Part of a small language model's weights.
Architecture: rotary positions, biases on query, key and value, tied embeddings, normalized queries and keys.
Each number is 200 + 20 x the weight over its row's rms, rounded and kept within 0 to 999. Layers, rows and columns count from 0. The size before them is the row's rms in percent of the matrix's.

# gate: layer 8 MLP gate, 384x96, rms 0.162, rows 13-36, columns 0-95
# up: layer 8 MLP up, 384x96, rms 0.131, rows 13-36, columns 0-95
# down: layer 8 MLP down (transposed), 384x96, rms 0.125, rows 13-36, columns 0-95
gate13,086,200,221,223,207,166,190,213,194,211,219,225,195,209,206,216,178,189,189,165,210,202,222,201,190,214,214,196,202,218,199,209,218,178,163,223,189,202,194,181,184,210,199,180,156,192,237,226,243,183,181,189,206,182,192,186,214,213,196,197,219,219,158,186,198,171,181,181,229,170,207,184,223,213,226,179,195,188,185,176,231,190,176,219,206,167,216,184,199,164,248,201,182,164,185,183,229
up13,097,196,206,231,188,181,196,184,163,179,156,204,178,208,220,195,195,203,213,182,211,223,224,238,211,189,191,179,217,222,192,193,213,183,212,210,170,219,211,171,211,213,213,209,208,186,183,228,205,220,207,197,220,228,195,199,190,240,208,233,192,189,194,168,220,181,195,237,196,198,191,202,183,264,183,229,218,223,199,214,227,151,187,194,201,194,202,195,193,211,158,202,211,214,235,216,180
down13,099,167,203,212,174,174,206,209,196,190,196,188,164,186,214,222,179,216,171,188,211,214,186,190,194,196,190,201,212,163,215,193,202,199,153,201,209,178,192,235,250,224,195,223,204,197,197,213,219,175,216,190,198,196,220,189,217,168,171,249,219,209,208,181,192,171,239,196,189,174,182,192,208,211,168,190,194,225,191,198,205,173,162,239,212,200,204,245,198,203,181,204,175,203,206,168,216
gate14,103,189,192,175,186,191,216,197,205,197,198,189,215,224,206,233,198,209,190,187,192,190,212,230,191,201,174,165,206,226,182,185,196,183,198,170,160,184,197,194,161,190,207,238,189,204,193,216,237,196,208,203,179,185,207,193,210,192,188,236,170,201,191,151,189,228,223,171,205,193,199,214,207,164,168,165,208,173,188,205,230,199,225,168,242,199,224,194,206,218,212,191,163,180,203,194,243
up14,101,166,212,172,189,198,209,227,204,196,225,210,209,196,217,208,172,190,212,238,178,211,238,220,232,185,202,195,172,205,192,164,216,193,229,205,192,217,227,188,210,237,212,198,221,168,187,214,208,198,196,196,253,201,204,207,204,256,213,178,194,213,182,184,192,183,198,206,209,197,173,178,167,204,201,231,192,200,215,241,200,240,202,186,175,183,209,185,207,190,206,210,229,213,196,222,157
down14,105,183,221,181,192,181,187,187,185,186,206,191,203,211,195,215,209,206,229,201,185,208,248,138,208,197,217,188,205,216,210,209,212,169,190,188,206,184,219,195,231,192,216,207,186,194,223,207,205,196,188,181,235,218,200,216,221,180,197,246,191,189,219,234,196,186,216,283,202,217,188,213,196,185,208,201,202,227,218,208,174,220,197,217,157,184,206,176,184,192,196,173,199,193,173,225,185
gate15,112,185,198,196,207,210,202,223,205,197,216,225,199,216,165,193,188,182,232,198,254,194,176,216,224,162,215,249,193,217,174,192,207,203,208,234,189,217,176,240,205,190,213,166,192,196,195,173,229,220,216,209,160,212,218,201,217,215,186,196,199,229,199,216,228,173,203,182,202,204,174,200,219,217,205,205,213,197,192,181,238,221,184,171,223,194,215,206,184,193,195,181,204,211,251,235,209
up15,102,193,200,218,235,188,240,206,175,207,201,220,217,233,224,184,195,177,169,201,219,202,198,225,209,192,198,193,186,199,201,186,164,191,212,178,148,194,178,180,213,223,173,197,190,218,166,171,212,153,208,205,194,221,173,209,179,173,212,184,237,210,211,203,180,188,167,221,176,206,231,181,172,201,184,200,188,218,183,184,218,172,189,176,188,191,208,200,187,196,194,242,210,180,188,200,240
down15,103,188,157,217,182,198,195,199,176,210,211,208,176,209,217,224,210,213,172,197,196,192,184,252,212,220,176,225,197,142,178,220,196,188,193,205,186,210,191,179,204,215,191,187,202,229,239,204,198,204,201,162,199,189,223,187,189,198,219,175,225,176,220,234,169,220,192,219,193,213,197,219,206,192,187,182,225,191,173,179,199,161,223,190,175,213,167,211,176,192,221,236,175,167,205,191,198
gate16,089,188,176,193,200,205,158,227,211,216,172,202,198,214,191,211,188,223,198,204,190,218,206,202,199,175,154,212,168,194,191,215,177,223,201,162,229,173,208,227,197,202,212,207,191,223,173,202,197,192,212,189,199,212,242,239,161,228,188,203,207,208,221,217,178,155,205,205,188,168,181,214,182,221,237,218,194,217,228,188,204,176,212,201,185,225,180,232,215,209,241,173,215,196,224,212,208
up16,095,206,223,197,226,226,210,212,201,186,200,221,201,241,197,200,215,176,156,193,188,197,199,158,178,192,210,219,205,248,235,163,206,205,207,197,188,217,157,207,199,218,189,173,206,198,204,250,159,180,203,189,224,190,191,201,226,169,167,188,203,222,203,200,191,229,207,224,200,162,234,226,198,205,194,178,188,165,182,201,187,213,189,196,193,187,248,188,197,187,199,214,210,201,209,206,210
down16,092,212,204,198,199,183,186,219,201,205,192,207,167,219,221,217,227,173,201,169,152,193,200,216,214,191,171,197,175,172,205,205,146,219,194,190,222,183,179,227,214,184,189,193,220,168,196,174,200,216,186,210,167,226,250,226,230,193,178,203,197,202,185,213,193,166,213,207,225,232,171,203,188,196,193,193,193,172,221,209,208,180,211,183,176,216,200,201,206,200,205,170,218,193,257,190,201
gate17,109,192,196,188,221,205,198,189,207,193,204,174,207,222,221,193,230,187,158,181,202,234,206,221,216,191,211,205,213,220,200,169,253,224,197,220,203,217,165,191,177,175,226,201,225,225,217,180,172,181,201,167,222,214,212,199,200,191,197,182,185,234,211,160,185,240,179,206,209,188,234,201,191,184,210,216,211,229,227,219,221,216,209,198,219,197,181,186,224,155,202,187,217,171,173,198,188
up17,100,206,167,242,185,209,195,189,166,222,191,225,203,183,170,215,191,226,205,181,165,211,196,153,197,193,206,213,193,192,228,211,190,201,224,209,206,193,172,188,181,202,168,193,225,182,203,222,195,187,203,231,164,236,198,197,205,237,206,214,225,208,181,210,189,234,159,188,186,216,184,212,236,207,203,194,213,179,194,221,192,222,161,230,219,196,186,235,188,239,211,217,218,203,195,199,180
down17,103,202,216,179,213,210,218,175,211,196,196,161,184,193,218,176,178,179,190,217,237,216,179,239,213,189,237,193,194,148,205,212,214,211,179,190,213,220,204,187,222,194,173,174,209,216,184,188,151,203,211,184,221,167,208,193,194,202,201,214,186,224,221,190,149,217,222,207,177,196,191,219,224,226,187,217,217,202,200,198,207,219,213,170,200,235,218,180,201,163,185,193,185,218,192,228,230
gate18,094,204,176,198,207,238,201,194,203,214,205,192,220,212,223,177,196,226,202,221,196,174,182,184,164,199,224,202,239,228,238,184,201,218,174,180,214,182,218,170,186,220,192,164,218,216,240,162,195,200,167,208,195,189,190,191,193,187,189,201,175,220,206,177,217,229,186,185,218,174,177,218,208,241,231,218,183,213,190,190,217,161,180,213,197,198,199,193,169,205,233,183,181,234,209,217,215
up18,100,198,177,212,145,223,205,179,187,188,175,189,187,210,195,190,184,184,217,207,188,236,203,177,193,251,197,244,209,212,186,198,198,196,205,184,220,192,178,177,234,179,191,201,143,206,213,223,207,255,201,192,177,211,185,212,170,224,187,192,195,207,204,172,214,186,212,184,166,221,207,158,229,205,214,199,184,157,198,219,211,188,180,183,215,212,189,197,189,216,200,190,197,220,194,192,207
down18,101,199,190,214,176,206,204,190,179,186,222,201,222,198,228,208,212,202,211,197,201,220,234,163,196,243,218,210,177,200,189,186,202,223,225,216,192,231,214,196,225,144,196,211,157,175,235,197,198,198,196,197,209,210,206,232,185,212,215,202,205,202,153,189,204,208,218,235,190,245,191,168,185,179,220,218,185,179,204,237,217,182,186,190,176,160,186,211,221,216,222,177,177,205,190,212,193
gate19,096,184,221,180,216,224,253,225,228,211,204,182,213,217,227,209,188,229,207,213,192,193,209,238,200,175,188,213,215,222,218,195,225,225,198,235,172,186,225,196,176,194,218,221,197,175,184,179,195,203,201,200,232,189,198,188,187,212,219,190,180,212,196,210,172,208,204,214,224,176,157,190,232,218,195,206,238,198,211,177,183,207,187,214,220,233,187,204,169,246,204,200,179,195,207,150,210
up19,093,212,214,214,162,207,240,239,212,183,188,187,226,200,214,214,200,182,231,213,210,206,211,205,198,182,193,210,239,196,227,226,174,185,182,197,169,195,171,164,203,240,216,209,207,192,202,230,175,169,191,204,200,198,200,191,195,203,200,169,174,207,237,215,199,177,181,193,211,186,227,230,218,211,207,135,213,197,194,222,181,207,229,199,223,211,161,203,204,183,228,205,182,180,206,180,198
down19,094,249,172,199,196,183,218,174,176,211,175,178,191,212,228,178,198,220,195,215,224,185,212,212,180,196,179,192,212,215,205,224,202,208,184,243,206,207,212,190,210,205,218,188,205,211,178,206,210,200,232,180,202,208,162,217,181,174,211,220,192,185,197,187,186,227,232,201,191,213,197,202,233,189,182,188,226,195,187,176,155,192,227,209,184,210,180,198,206,225,148,231,199,185,154,152,213
gate20,094,178,145,172,187,202,194,208,197,204,213,197,217,220,199,196,209,226,202,158,215,215,164,204,213,225,165,205,239,206,194,232,222,198,197,213,195,203,227,204,196,228,214,217,173,224,235,184,199,219,191,180,161,191,221,185,181,213,209,197,212,201,220,184,211,211,225,179,195,197,187,184,204,212,165,191,217,187,196,168,201,215,213,177,182,142,197,236,190,220,191,214,175,190,218,235,189
up20,097,220,192,190,144,186,206,175,188,208,198,228,183,207,188,195,220,210,145,233,208,185,223,201,201,214,212,189,171,232,218,193,204,189,215,183,189,180,180,178,234,193,201,256,210,216,177,216,200,184,215,173,179,212,208,185,215,221,200,219,218,216,145,186,208,206,205,213,180,203,182,219,225,228,205,178,207,189,187,157,187,190,174,215,213,223,218,198,186,201,198,220,210,234,207,192,187
down20,100,210,181,251,194,191,211,193,208,222,181,209,244,208,206,217,200,213,181,207,192,218,180,186,202,206,178,208,224,224,201,225,166,177,177,256,231,189,196,209,207,208,236,193,183,176,188,207,204,210,189,194,194,205,188,189,203,218,190,209,172,220,230,188,203,179,165,213,185,183,209,244,197,224,181,204,235,174,170,188,205,236,162,171,173,182,197,195,220,211,197,199,211,220,237,206,192
gate21,085,184,167,189,190,204,210,194,193,201,219,191,180,193,185,179,179,172,210,191,203,207,185,210,177,226,218,193,196,212,234,180,198,196,201,225,172,198,192,173,193,225,218,173,204,226,177,246,252,210,186,195,184,218,164,193,196,196,189,232,197,229,228,205,187,199,195,149,185,183,181,156,213,197,194,202,230,200,169,175,227,200,180,196,231,228,190,204,180,218,174,213,230,207,185,172,205
up21,093,196,211,227,203,199,209,201,183,265,196,204,207,170,195,177,257,177,172,189,173,205,186,207,195,180,219,155,186,170,203,212,197,195,230,195,195,217,170,222,177,210,208,217,184,245,245,198,191,177,200,223,207,192,208,233,187,190,196,220,179,208,204,224,191,210,208,182,183,196,224,225,182,208,217,232,195,214,202,180,214,189,195,212,204,189,234,217,222,192,175,186,170,215,190,183,188
down21,095,187,187,211,197,196,209,165,211,212,146,178,209,226,244,173,214,187,192,182,178,227,193,187,195,182,247,198,175,182,201,205,204,184,189,185,167,182,180,217,198,205,238,187,179,179,215,225,203,197,189,212,183,180,215,209,204,204,196,183,204,210,197,191,190,203,197,177,219,186,228,212,220,212,203,201,164,233,198,192,145,194,178,211,195,189,208,191,239,216,248,188,189,209,234,232,209
gate22,105,185,168,179,168,195,179,201,215,215,199,209,193,190,205,211,198,204,211,212,212,195,185,215,197,188,167,223,190,199,173,215,217,186,198,195,213,198,173,212,170,193,215,206,208,185,190,206,209,226,216,202,207,197,229,227,225,225,163,212,177,236,213,168,224,177,249,191,172,189,210,161,213,234,199,140,213,213,164,182,217,192,218,215,188,186,203,256,188,202,180,193,201,178,193,220,193
up22,100,201,212,206,229,199,199,204,203,179,206,216,218,221,179,185,195,222,226,162,218,201,197,217,202,185,177,217,195,204,233,212,169,199,176,228,237,216,207,169,189,241,225,223,224,212,220,194,192,226,191,208,200,136,200,234,186,213,195,197,218,193,188,193,182,200,174,221,193,210,212,204,187,188,186,180,204,202,206,227,170,206,218,215,173,218,190,189,220,127,189,172,187,187,187,211,201
down22,096,222,197,178,178,189,208,182,221,194,216,221,180,227,198,193,200,237,185,192,195,210,154,239,217,203,166,220,211,178,199,161,218,211,186,208,227,199,235,211,194,212,212,185,185,196,164,196,145,178,204,195,224,162,192,218,185,190,193,195,232,203,181,151,220,202,191,234,189,224,188,228,208,223,194,220,218,182,192,214,192,192,215,207,172,195,194,207,185,173,213,180,181,207,167,196,214
gate23,101,199,194,164,215,225,207,204,192,173,222,213,195,208,210,211,181,205,164,182,216,210,209,222,215,196,132,222,199,204,156,197,241,221,205,226,202,152,179,200,170,185,230,225,205,177,217,182,212,210,164,180,195,204,244,190,194,209,182,212,217,232,196,211,198,204,222,176,185,190,188,202,211,229,195,182,220,178,193,188,211,219,190,189,227,199,194,223,188,202,217,210,161,189,194,219,207
up23,105,190,196,195,179,174,165,172,197,203,185,198,187,210,209,197,219,233,200,211,201,184,237,187,166,198,235,169,200,214,187,193,192,196,197,189,172,208,167,215,215,196,203,236,163,215,212,216,154,206,195,210,177,194,185,186,186,220,172,196,172,149,203,227,183,215,187,180,191,223,194,192,240,170,182,207,204,207,247,192,200,184,183,218,181,191,205,179,209,173,230,205,172,200,183,170,208
down23,098,223,209,204,199,192,195,192,199,226,170,186,210,157,212,212,221,211,185,143,237,209,188,243,207,201,168,199,215,187,220,220,181,193,191,223,182,231,211,178,199,195,219,206,226,203,225,208,216,214,172,211,215,199,184,210,194,193,212,235,172,213,227,215,211,191,164,202,185,234,213,240,171,215,198,207,234,199,226,216,230,191,190,165,189,198,177,211,237,184,188,213,206,194,184,172,211
gate24,101,187,233,224,192,238,168,185,191,187,198,199,205,204,204,234,223,190,228,199,245,202,209,194,201,154,184,164,206,200,201,178,200,198,205,179,175,218,201,194,213,209,166,232,213,188,209,190,219,240,209,197,150,192,200,233,187,202,216,213,205,211,182,210,184,175,216,230,197,157,190,195,230,238,208,213,198,232,186,206,230,181,222,195,208,187,211,188,206,223,216,186,170,175,212,219,204
up24,098,209,194,225,206,191,224,173,217,220,179,198,212,187,199,198,216,221,207,207,219,159,220,195,233,193,179,205,199,194,184,197,185,235,209,189,182,214,176,202,196,259,201,229,224,213,203,188,200,221,198,188,199,178,218,191,217,152,172,184,224,232,231,197,226,231,234,220,216,208,187,212,205,214,171,172,238,214,189,216,184,206,210,239,194,214,214,188,239,196,203,205,209,234,207,181,223
down24,097,203,175,202,227,232,234,174,215,209,199,211,166,208,200,183,233,229,228,198,233,178,206,241,176,217,201,189,203,204,208,174,218,150,196,161,228,193,184,197,208,214,224,187,198,235,179,202,181,208,200,194,181,206,179,197,175,188,200,211,212,200,178,250,239,205,172,178,217,210,196,194,215,188,208,181,214,219,195,218,237,217,216,212,199,230,193,192,202,165,223,192,210,202,176,190,213
gate25,099,201,183,182,217,205,194,232,201,223,209,246,213,211,204,210,205,225,168,212,164,233,210,211,195,191,206,193,205,227,215,180,173,207,231,164,227,231,224,210,169,197,193,178,211,200,187,173,200,163,224,214,197,192,209,184,196,217,202,196,201,204,191,180,191,165,227,245,221,186,215,204,194,205,192,190,212,162,214,205,188,206,195,178,193,157,190,182,156,200,191,210,147,176,194,177,197
up25,104,207,190,190,169,208,234,212,184,218,217,225,168,187,181,203,203,176,212,199,209,198,218,186,229,191,196,189,220,210,207,207,191,199,203,224,221,193,202,207,208,142,188,209,201,226,174,192,215,217,195,183,166,220,210,209,216,175,256,198,188,171,155,192,191,185,184,230,209,229,168,163,174,178,215,192,219,199,194,195,197,222,166,228,205,210,221,144,210,212,190,208,180,190,205,197,207
down25,105,187,222,203,194,184,209,185,170,264,243,161,210,187,203,186,188,193,220,170,225,224,242,232,193,183,239,197,214,204,185,217,209,193,196,200,182,152,219,181,184,223,192,216,162,216,186,213,229,205,202,211,207,200,177,167,197,168,182,233,201,195,198,202,204,193,228,198,175,208,207,217,180,188,218,201,188,190,224,199,194,190,198,202,197,218,232,216,187,181,229,219,193,234,204,202,210
gate26,117,167,185,200,216,212,180,202,181,199,203,217,201,184,196,210,206,188,186,252,188,230,212,217,186,171,191,215,169,213,168,193,217,195,170,208,167,188,189,193,196,223,252,200,205,195,210,235,184,178,192,246,201,231,228,197,209,217,186,213,222,175,199,227,172,193,217,193,179,202,202,181,240,208,222,249,207,179,168,172,188,225,197,192,186,190,215,205,188,207,189,202,186,202,205,241,197
up26,097,227,194,205,208,189,205,174,172,223,199,231,194,204,171,175,179,190,196,168,186,178,199,168,200,180,192,215,177,193,175,208,176,195,222,196,212,235,203,197,175,198,220,162,220,199,198,210,197,220,223,188,218,175,183,237,237,180,229,216,167,202,198,243,210,221,196,188,170,174,217,211,186,175,243,223,192,220,203,202,212,169,217,189,203,228,202,187,165,224,185,195,179,187,219,227,190
down26,100,189,205,192,207,158,183,197,182,203,227,147,152,175,188,220,208,182,167,228,192,216,200,240,217,165,177,215,229,207,211,205,216,204,219,217,185,190,202,191,215,192,196,216,164,221,197,213,178,192,196,196,192,183,225,207,188,205,203,186,228,207,205,231,230,199,185,202,182,188,182,209,210,221,153,185,194,195,214,164,211,207,216,183,206,211,191,188,153,190,171,184,197,205,178,245,210
gate27,093,199,200,200,208,192,223,195,191,179,188,205,187,225,191,180,181,196,215,248,188,202,178,191,194,189,178,184,240,218,189,212,211,212,187,188,194,185,188,163,214,208,213,196,188,193,214,198,178,232,210,209,155,194,175,182,160,161,213,222,202,210,225,225,216,206,191,207,207,161,227,202,201,244,240,244,225,227,186,160,188,189,171,210,180,212,174,215,185,229,190,194,220,191,203,220,205
up27,105,193,195,202,210,205,164,208,213,224,179,186,222,208,178,191,176,187,209,180,204,197,164,203,216,170,241,152,191,196,207,242,174,204,234,220,198,213,234,210,218,189,203,192,193,198,204,198,198,218,190,195,161,197,204,224,248,201,170,209,215,179,225,225,190,205,207,216,175,177,176,209,217,178,205,200,165,217,203,215,167,177,208,214,213,184,172,154,190,197,209,183,201,214,237,202,176
down27,102,217,198,203,196,191,189,177,229,223,193,210,159,195,193,192,204,207,206,193,185,182,198,213,225,180,187,176,218,215,231,220,206,194,202,212,175,197,185,153,217,206,194,190,166,252,202,211,179,219,170,199,210,216,195,217,184,185,209,233,221,228,208,229,211,209,169,190,205,192,194,245,199,244,246,184,235,192,186,179,196,173,200,204,225,213,192,172,182,178,171,202,187,188,169,221,211
gate28,100,200,213,190,210,207,165,232,188,204,223,181,187,210,147,180,205,195,203,200,203,208,201,190,205,171,217,172,216,210,213,158,204,215,210,270,189,236,193,176,211,208,219,180,186,229,224,209,205,213,242,198,194,199,192,185,208,199,175,191,219,207,242,189,188,212,195,188,239,219,198,204,204,191,214,199,200,231,168,191,191,224,194,173,239,193,206,208,194,222,202,182,197,223,222,179,236
up28,099,217,241,179,167,162,190,206,171,187,190,196,220,192,183,215,195,222,189,188,201,165,218,204,208,185,165,157,197,198,225,185,205,186,214,196,204,199,208,207,189,218,218,191,196,213,191,175,155,195,196,165,203,203,182,209,191,240,185,193,220,176,174,187,160,172,231,203,226,181,230,220,221,207,206,189,196,177,221,193,183,232,161,213,192,212,227,200,216,173,199,157,182,211,184,208,198
down28,102,178,194,176,234,229,200,218,227,216,226,188,217,199,202,217,212,204,193,258,212,171,172,200,211,211,210,172,188,183,220,185,199,190,193,194,213,228,182,241,202,220,191,193,177,184,192,185,193,216,189,220,209,219,195,198,188,190,200,172,230,226,232,215,226,211,183,216,167,175,204,224,183,202,184,194,174,191,194,204,225,194,211,231,167,241,226,186,198,224,192,206,203,167,188,180,152
gate29,093,191,214,158,160,230,209,197,191,220,211,210,191,210,216,181,224,203,226,199,220,187,187,201,198,179,206,218,147,210,202,213,196,216,227,172,190,216,203,217,201,190,213,261,206,222,192,209,221,224,194,178,211,213,237,204,216,172,207,189,214,216,216,225,193,209,229,200,202,221,229,204,205,206,230,181,164,228,185,202,214,216,217,177,213,186,165,172,185,226,192,172,210,205,178,192,161
up29,103,192,196,187,222,207,207,172,213,207,223,204,187,188,187,176,163,170,212,192,197,219,194,192,176,217,219,204,244,176,176,184,206,160,277,181,214,225,194,229,192,225,177,180,228,186,213,192,196,209,204,194,175,186,181,199,222,212,185,205,185,212,203,199,216,198,198,162,190,218,235,193,200,229,212,213,187,180,212,225,207,200,195,181,191,181,175,192,169,205,210,238,160,209,211,175,214
down29,096,203,192,180,197,201,191,184,188,209,179,174,181,171,219,237,222,212,173,193,164,214,200,213,215,191,205,193,139,198,197,201,210,205,182,211,182,199,188,164,169,163,215,196,135,191,222,188,180,201,209,203,232,194,218,200,232,188,225,182,246,212,211,192,175,206,150,200,188,200,217,192,174,195,203,198,222,212,171,183,214,191,201,209,203,215,194,201,210,200,203,181,215,182,179,158,191
gate30,097,200,181,241,181,207,212,234,260,239,190,180,217,216,212,208,227,229,209,247,181,199,192,222,208,179,173,181,203,219,196,194,219,233,202,209,218,193,183,184,203,217,210,215,194,194,241,195,224,211,209,220,172,219,200,221,185,176,199,221,212,192,196,193,182,237,229,198,238,230,194,212,216,208,177,166,220,185,201,212,189,209,200,204,194,184,221,203,202,224,225,188,232,195,227,219,186
up30,091,206,198,198,192,220,152,164,202,196,219,176,197,210,228,201,208,195,238,195,195,175,182,223,183,197,191,194,234,194,189,167,208,209,207,145,187,197,212,204,187,227,198,200,225,231,206,195,221,238,194,211,185,166,180,207,230,205,210,239,191,185,185,203,172,221,228,212,173,196,194,201,185,198,173,171,206,189,228,180,169,171,216,231,176,205,205,180,221,216,201,210,217,204,236,223,219
down30,088,203,165,194,187,232,201,168,208,195,205,209,218,160,180,190,229,204,213,208,221,208,181,228,223,173,214,202,158,209,196,169,208,208,200,186,227,226,223,217,202,185,215,213,231,216,166,211,231,209,166,204,196,193,180,214,199,215,193,194,229,205,202,229,205,212,162,181,182,201,157,215,205,228,207,174,208,228,218,229,195,165,240,189,207,193,218,212,209,199,216,179,208,217,222,157,195
gate31,098,187,197,199,181,220,161,200,149,215,212,182,190,204,197,214,185,194,215,217,195,232,203,212,223,206,164,248,228,228,188,202,168,193,203,201,195,184,156,217,178,156,211,235,223,181,204,161,201,212,210,194,199,182,204,222,196,215,185,212,208,216,190,243,186,197,219,174,199,185,194,230,203,235,221,200,217,213,203,214,209,183,200,195,188,189,168,203,159,196,220,168,187,229,213,188,197
up31,098,207,215,222,174,210,190,184,193,216,202,204,210,208,202,189,228,194,189,223,202,174,212,202,188,206,193,216,204,222,161,191,204,168,191,223,212,167,184,182,183,178,188,196,172,200,199,174,204,208,166,245,182,205,217,196,187,196,215,205,200,205,210,189,195,215,180,196,243,168,178,213,194,164,211,157,232,170,237,155,154,200,221,194,204,180,196,237,207,180,211,189,191,179,207,155,204
down31,097,206,191,234,199,215,193,176,188,191,180,197,195,184,203,189,221,180,151,209,192,213,211,203,219,176,190,198,262,195,202,164,214,185,175,203,202,160,132,212,218,193,184,204,208,216,173,165,202,201,183,242,233,207,217,207,165,203,213,210,189,183,208,192,182,196,160,182,198,210,184,209,222,190,214,195,230,195,184,188,189,217,219,199,201,188,198,216,204,208,158,219,213,190,186,173,202
gate32,100,197,197,204,223,218,184,216,202,182,146,234,203,184,214,220,216,238,232,240,227,189,196,215,204,188,227,190,192,199,195,192,223,197,183,195,207,225,211,186,178,224,193,215,200,189,198,228,225,190,232,204,203,247,215,195,195,216,224,186,199,221,209,178,224,222,205,206,198,217,212,175,223,223,223,192,201,190,155,206,182,201,202,181,228,150,175,226,167,227,193,169,214,210,192,206,188
up32,099,178,175,233,161,165,193,182,200,206,224,208,188,211,190,183,188,209,208,179,210,211,192,167,199,185,213,199,213,208,182,172,184,229,175,168,197,202,188,177,195,148,166,187,205,242,244,198,214,223,236,180,177,159,196,193,196,172,215,209,200,174,209,182,213,180,232,190,212,189,214,229,195,183,219,195,199,211,193,170,214,194,176,220,164,183,199,192,219,199,204,189,204,232,224,190,200
down32,095,192,220,197,187,181,182,157,223,216,197,230,188,202,209,188,233,206,203,183,227,210,161,234,188,199,172,204,200,224,215,219,194,224,217,162,184,211,174,196,167,179,187,214,211,209,223,234,209,206,211,179,238,182,202,196,202,178,251,220,218,188,220,226,192,151,211,200,210,221,237,217,210,202,181,201,217,209,208,194,196,193,202,200,225,181,195,186,185,240,198,217,203,187,162,177,210
gate33,091,184,188,194,192,200,183,179,157,210,217,186,202,177,239,193,207,207,237,222,221,219,176,180,207,197,139,204,237,174,181,181,224,201,181,182,211,187,189,196,197,217,187,210,193,254,150,204,222,223,174,199,212,211,214,214,199,186,194,187,187,222,196,174,222,192,195,193,218,172,210,223,196,209,222,160,204,211,189,192,225,200,235,192,208,221,180,218,191,210,222,202,171,172,197,186,211
up33,106,220,224,187,229,193,212,165,157,190,220,193,218,204,204,194,200,197,174,192,159,218,206,193,183,181,198,206,212,201,193,218,237,197,231,184,202,176,222,199,193,202,203,229,259,190,193,150,197,192,228,180,202,211,177,217,204,236,165,161,211,191,181,196,164,232,239,200,213,206,193,217,184,201,229,193,185,213,199,211,221,185,184,178,199,214,222,204,233,185,225,207,193,186,199,212,192
down33,108,245,171,164,201,195,192,196,212,183,211,227,149,212,208,211,199,228,184,204,200,205,185,187,190,139,196,195,219,211,211,204,201,176,224,206,175,176,195,202,172,217,212,185,188,179,220,218,206,193,217,210,171,202,153,179,176,206,208,203,195,205,214,203,165,208,208,224,177,172,164,191,211,185,189,178,183,219,219,203,191,216,204,210,186,169,181,202,207,199,221,194,219,241,240,178,225
gate34,101,205,180,165,195,213,156,155,255,221,195,182,212,196,188,213,221,184,194,196,214,217,210,225,212,217,148,209,190,223,199,234,180,232,195,201,169,189,218,196,207,236,210,216,214,209,209,210,215,217,214,196,207,197,208,229,209,176,222,187,176,206,216,200,186,228,227,209,216,188,200,200,180,196,185,224,231,237,197,168,205,224,189,210,207,214,178,196,172,225,216,210,198,162,205,198,231
up34,091,204,198,197,179,206,207,207,187,191,222,174,203,238,220,205,144,181,206,192,194,210,207,225,201,172,219,254,171,196,213,147,197,222,185,216,173,174,213,205,215,204,167,202,208,200,199,199,210,190,169,162,158,203,206,160,181,175,190,173,200,162,247,181,215,180,179,185,211,174,206,209,194,215,176,212,211,196,207,208,176,188,181,196,189,204,218,208,202,185,220,194,202,179,200,215,196
down34,097,197,211,171,198,175,158,217,215,172,201,207,176,161,224,218,239,160,224,188,238,213,193,147,185,212,186,173,178,190,205,207,214,198,204,190,220,219,212,233,210,187,208,192,230,235,210,200,210,167,206,204,189,205,187,239,196,198,206,195,215,209,149,198,202,172,228,202,218,210,180,226,187,212,186,167,178,176,199,210,201,208,197,225,233,188,199,201,205,191,205,181,185,188,226,216,199
gate35,092,205,190,216,177,223,204,209,214,228,219,210,149,207,204,192,209,185,179,236,187,178,178,215,207,180,187,207,203,208,210,198,201,175,207,200,183,191,194,165,192,196,202,201,207,221,184,193,208,196,207,234,218,213,198,206,166,222,197,190,179,227,207,193,198,184,163,189,211,157,157,183,184,229,219,185,199,214,186,167,266,175,199,234,202,205,197,169,172,210,177,179,186,168,201,193,231
up35,095,208,244,223,246,203,205,220,230,188,199,219,213,217,192,179,213,220,202,162,209,195,229,214,203,224,201,214,194,211,183,227,197,222,193,223,178,209,215,211,213,196,226,231,193,191,230,207,230,196,220,180,202,224,180,191,212,218,220,212,201,208,198,198,192,178,183,227,209,198,213,236,215,187,231,206,214,231,205,246,231,233,193,186,196,204,186,212,248,168,239,194,218,163,198,205,214
down35,091,226,197,213,186,177,177,210,224,219,177,231,174,181,250,195,220,217,198,196,186,203,175,225,201,201,170,231,237,181,201,178,219,213,180,249,199,164,161,205,220,214,213,176,196,246,196,211,215,200,214,197,228,256,180,205,201,185,211,223,202,200,233,192,195,219,196,215,218,173,197,219,211,202,187,207,221,193,194,197,218,226,208,190,195,222,174,208,193,186,181,190,201,165,198,198,203
gate36,104,193,215,187,201,185,198,169,231,213,179,208,158,209,176,224,162,233,208,193,204,184,209,244,197,179,202,188,255,194,199,189,230,216,160,200,191,202,197,199,192,211,196,183,212,195,182,199,223,203,226,186,206,207,208,229,235,219,192,209,172,243,179,195,180,187,191,222,192,173,198,187,199,221,217,175,221,194,180,158,187,227,167,193,222,210,213,228,189,185,228,165,206,196,203,209,209
up36,109,196,207,170,193,227,180,168,231,198,211,208,213,205,191,217,182,192,187,222,212,221,189,203,165,204,182,197,190,186,188,132,176,203,235,231,230,202,169,187,208,163,228,187,219,187,222,187,192,209,206,170,179,187,201,215,185,184,190,214,205,185,193,182,189,185,195,201,200,216,193,223,169,198,214,181,229,214,200,189,194,206,203,215,220,239,226,180,221,198,221,227,136,176,205,202,203
down36,108,185,186,195,200,185,198,174,217,198,181,226,208,157,181,212,167,165,198,205,208,211,192,217,192,204,172,182,201,198,186,186,186,240,209,193,213,221,158,194,225,168,204,198,237,213,252,221,199,204,231,209,197,228,199,201,213,180,204,161,208,191,167,199,198,195,178,199,197,195,179,218,193,153,196,212,220,216,201,184,191,216,196,215,224,244,224,214,231,189,194,198,194,194,144,198,202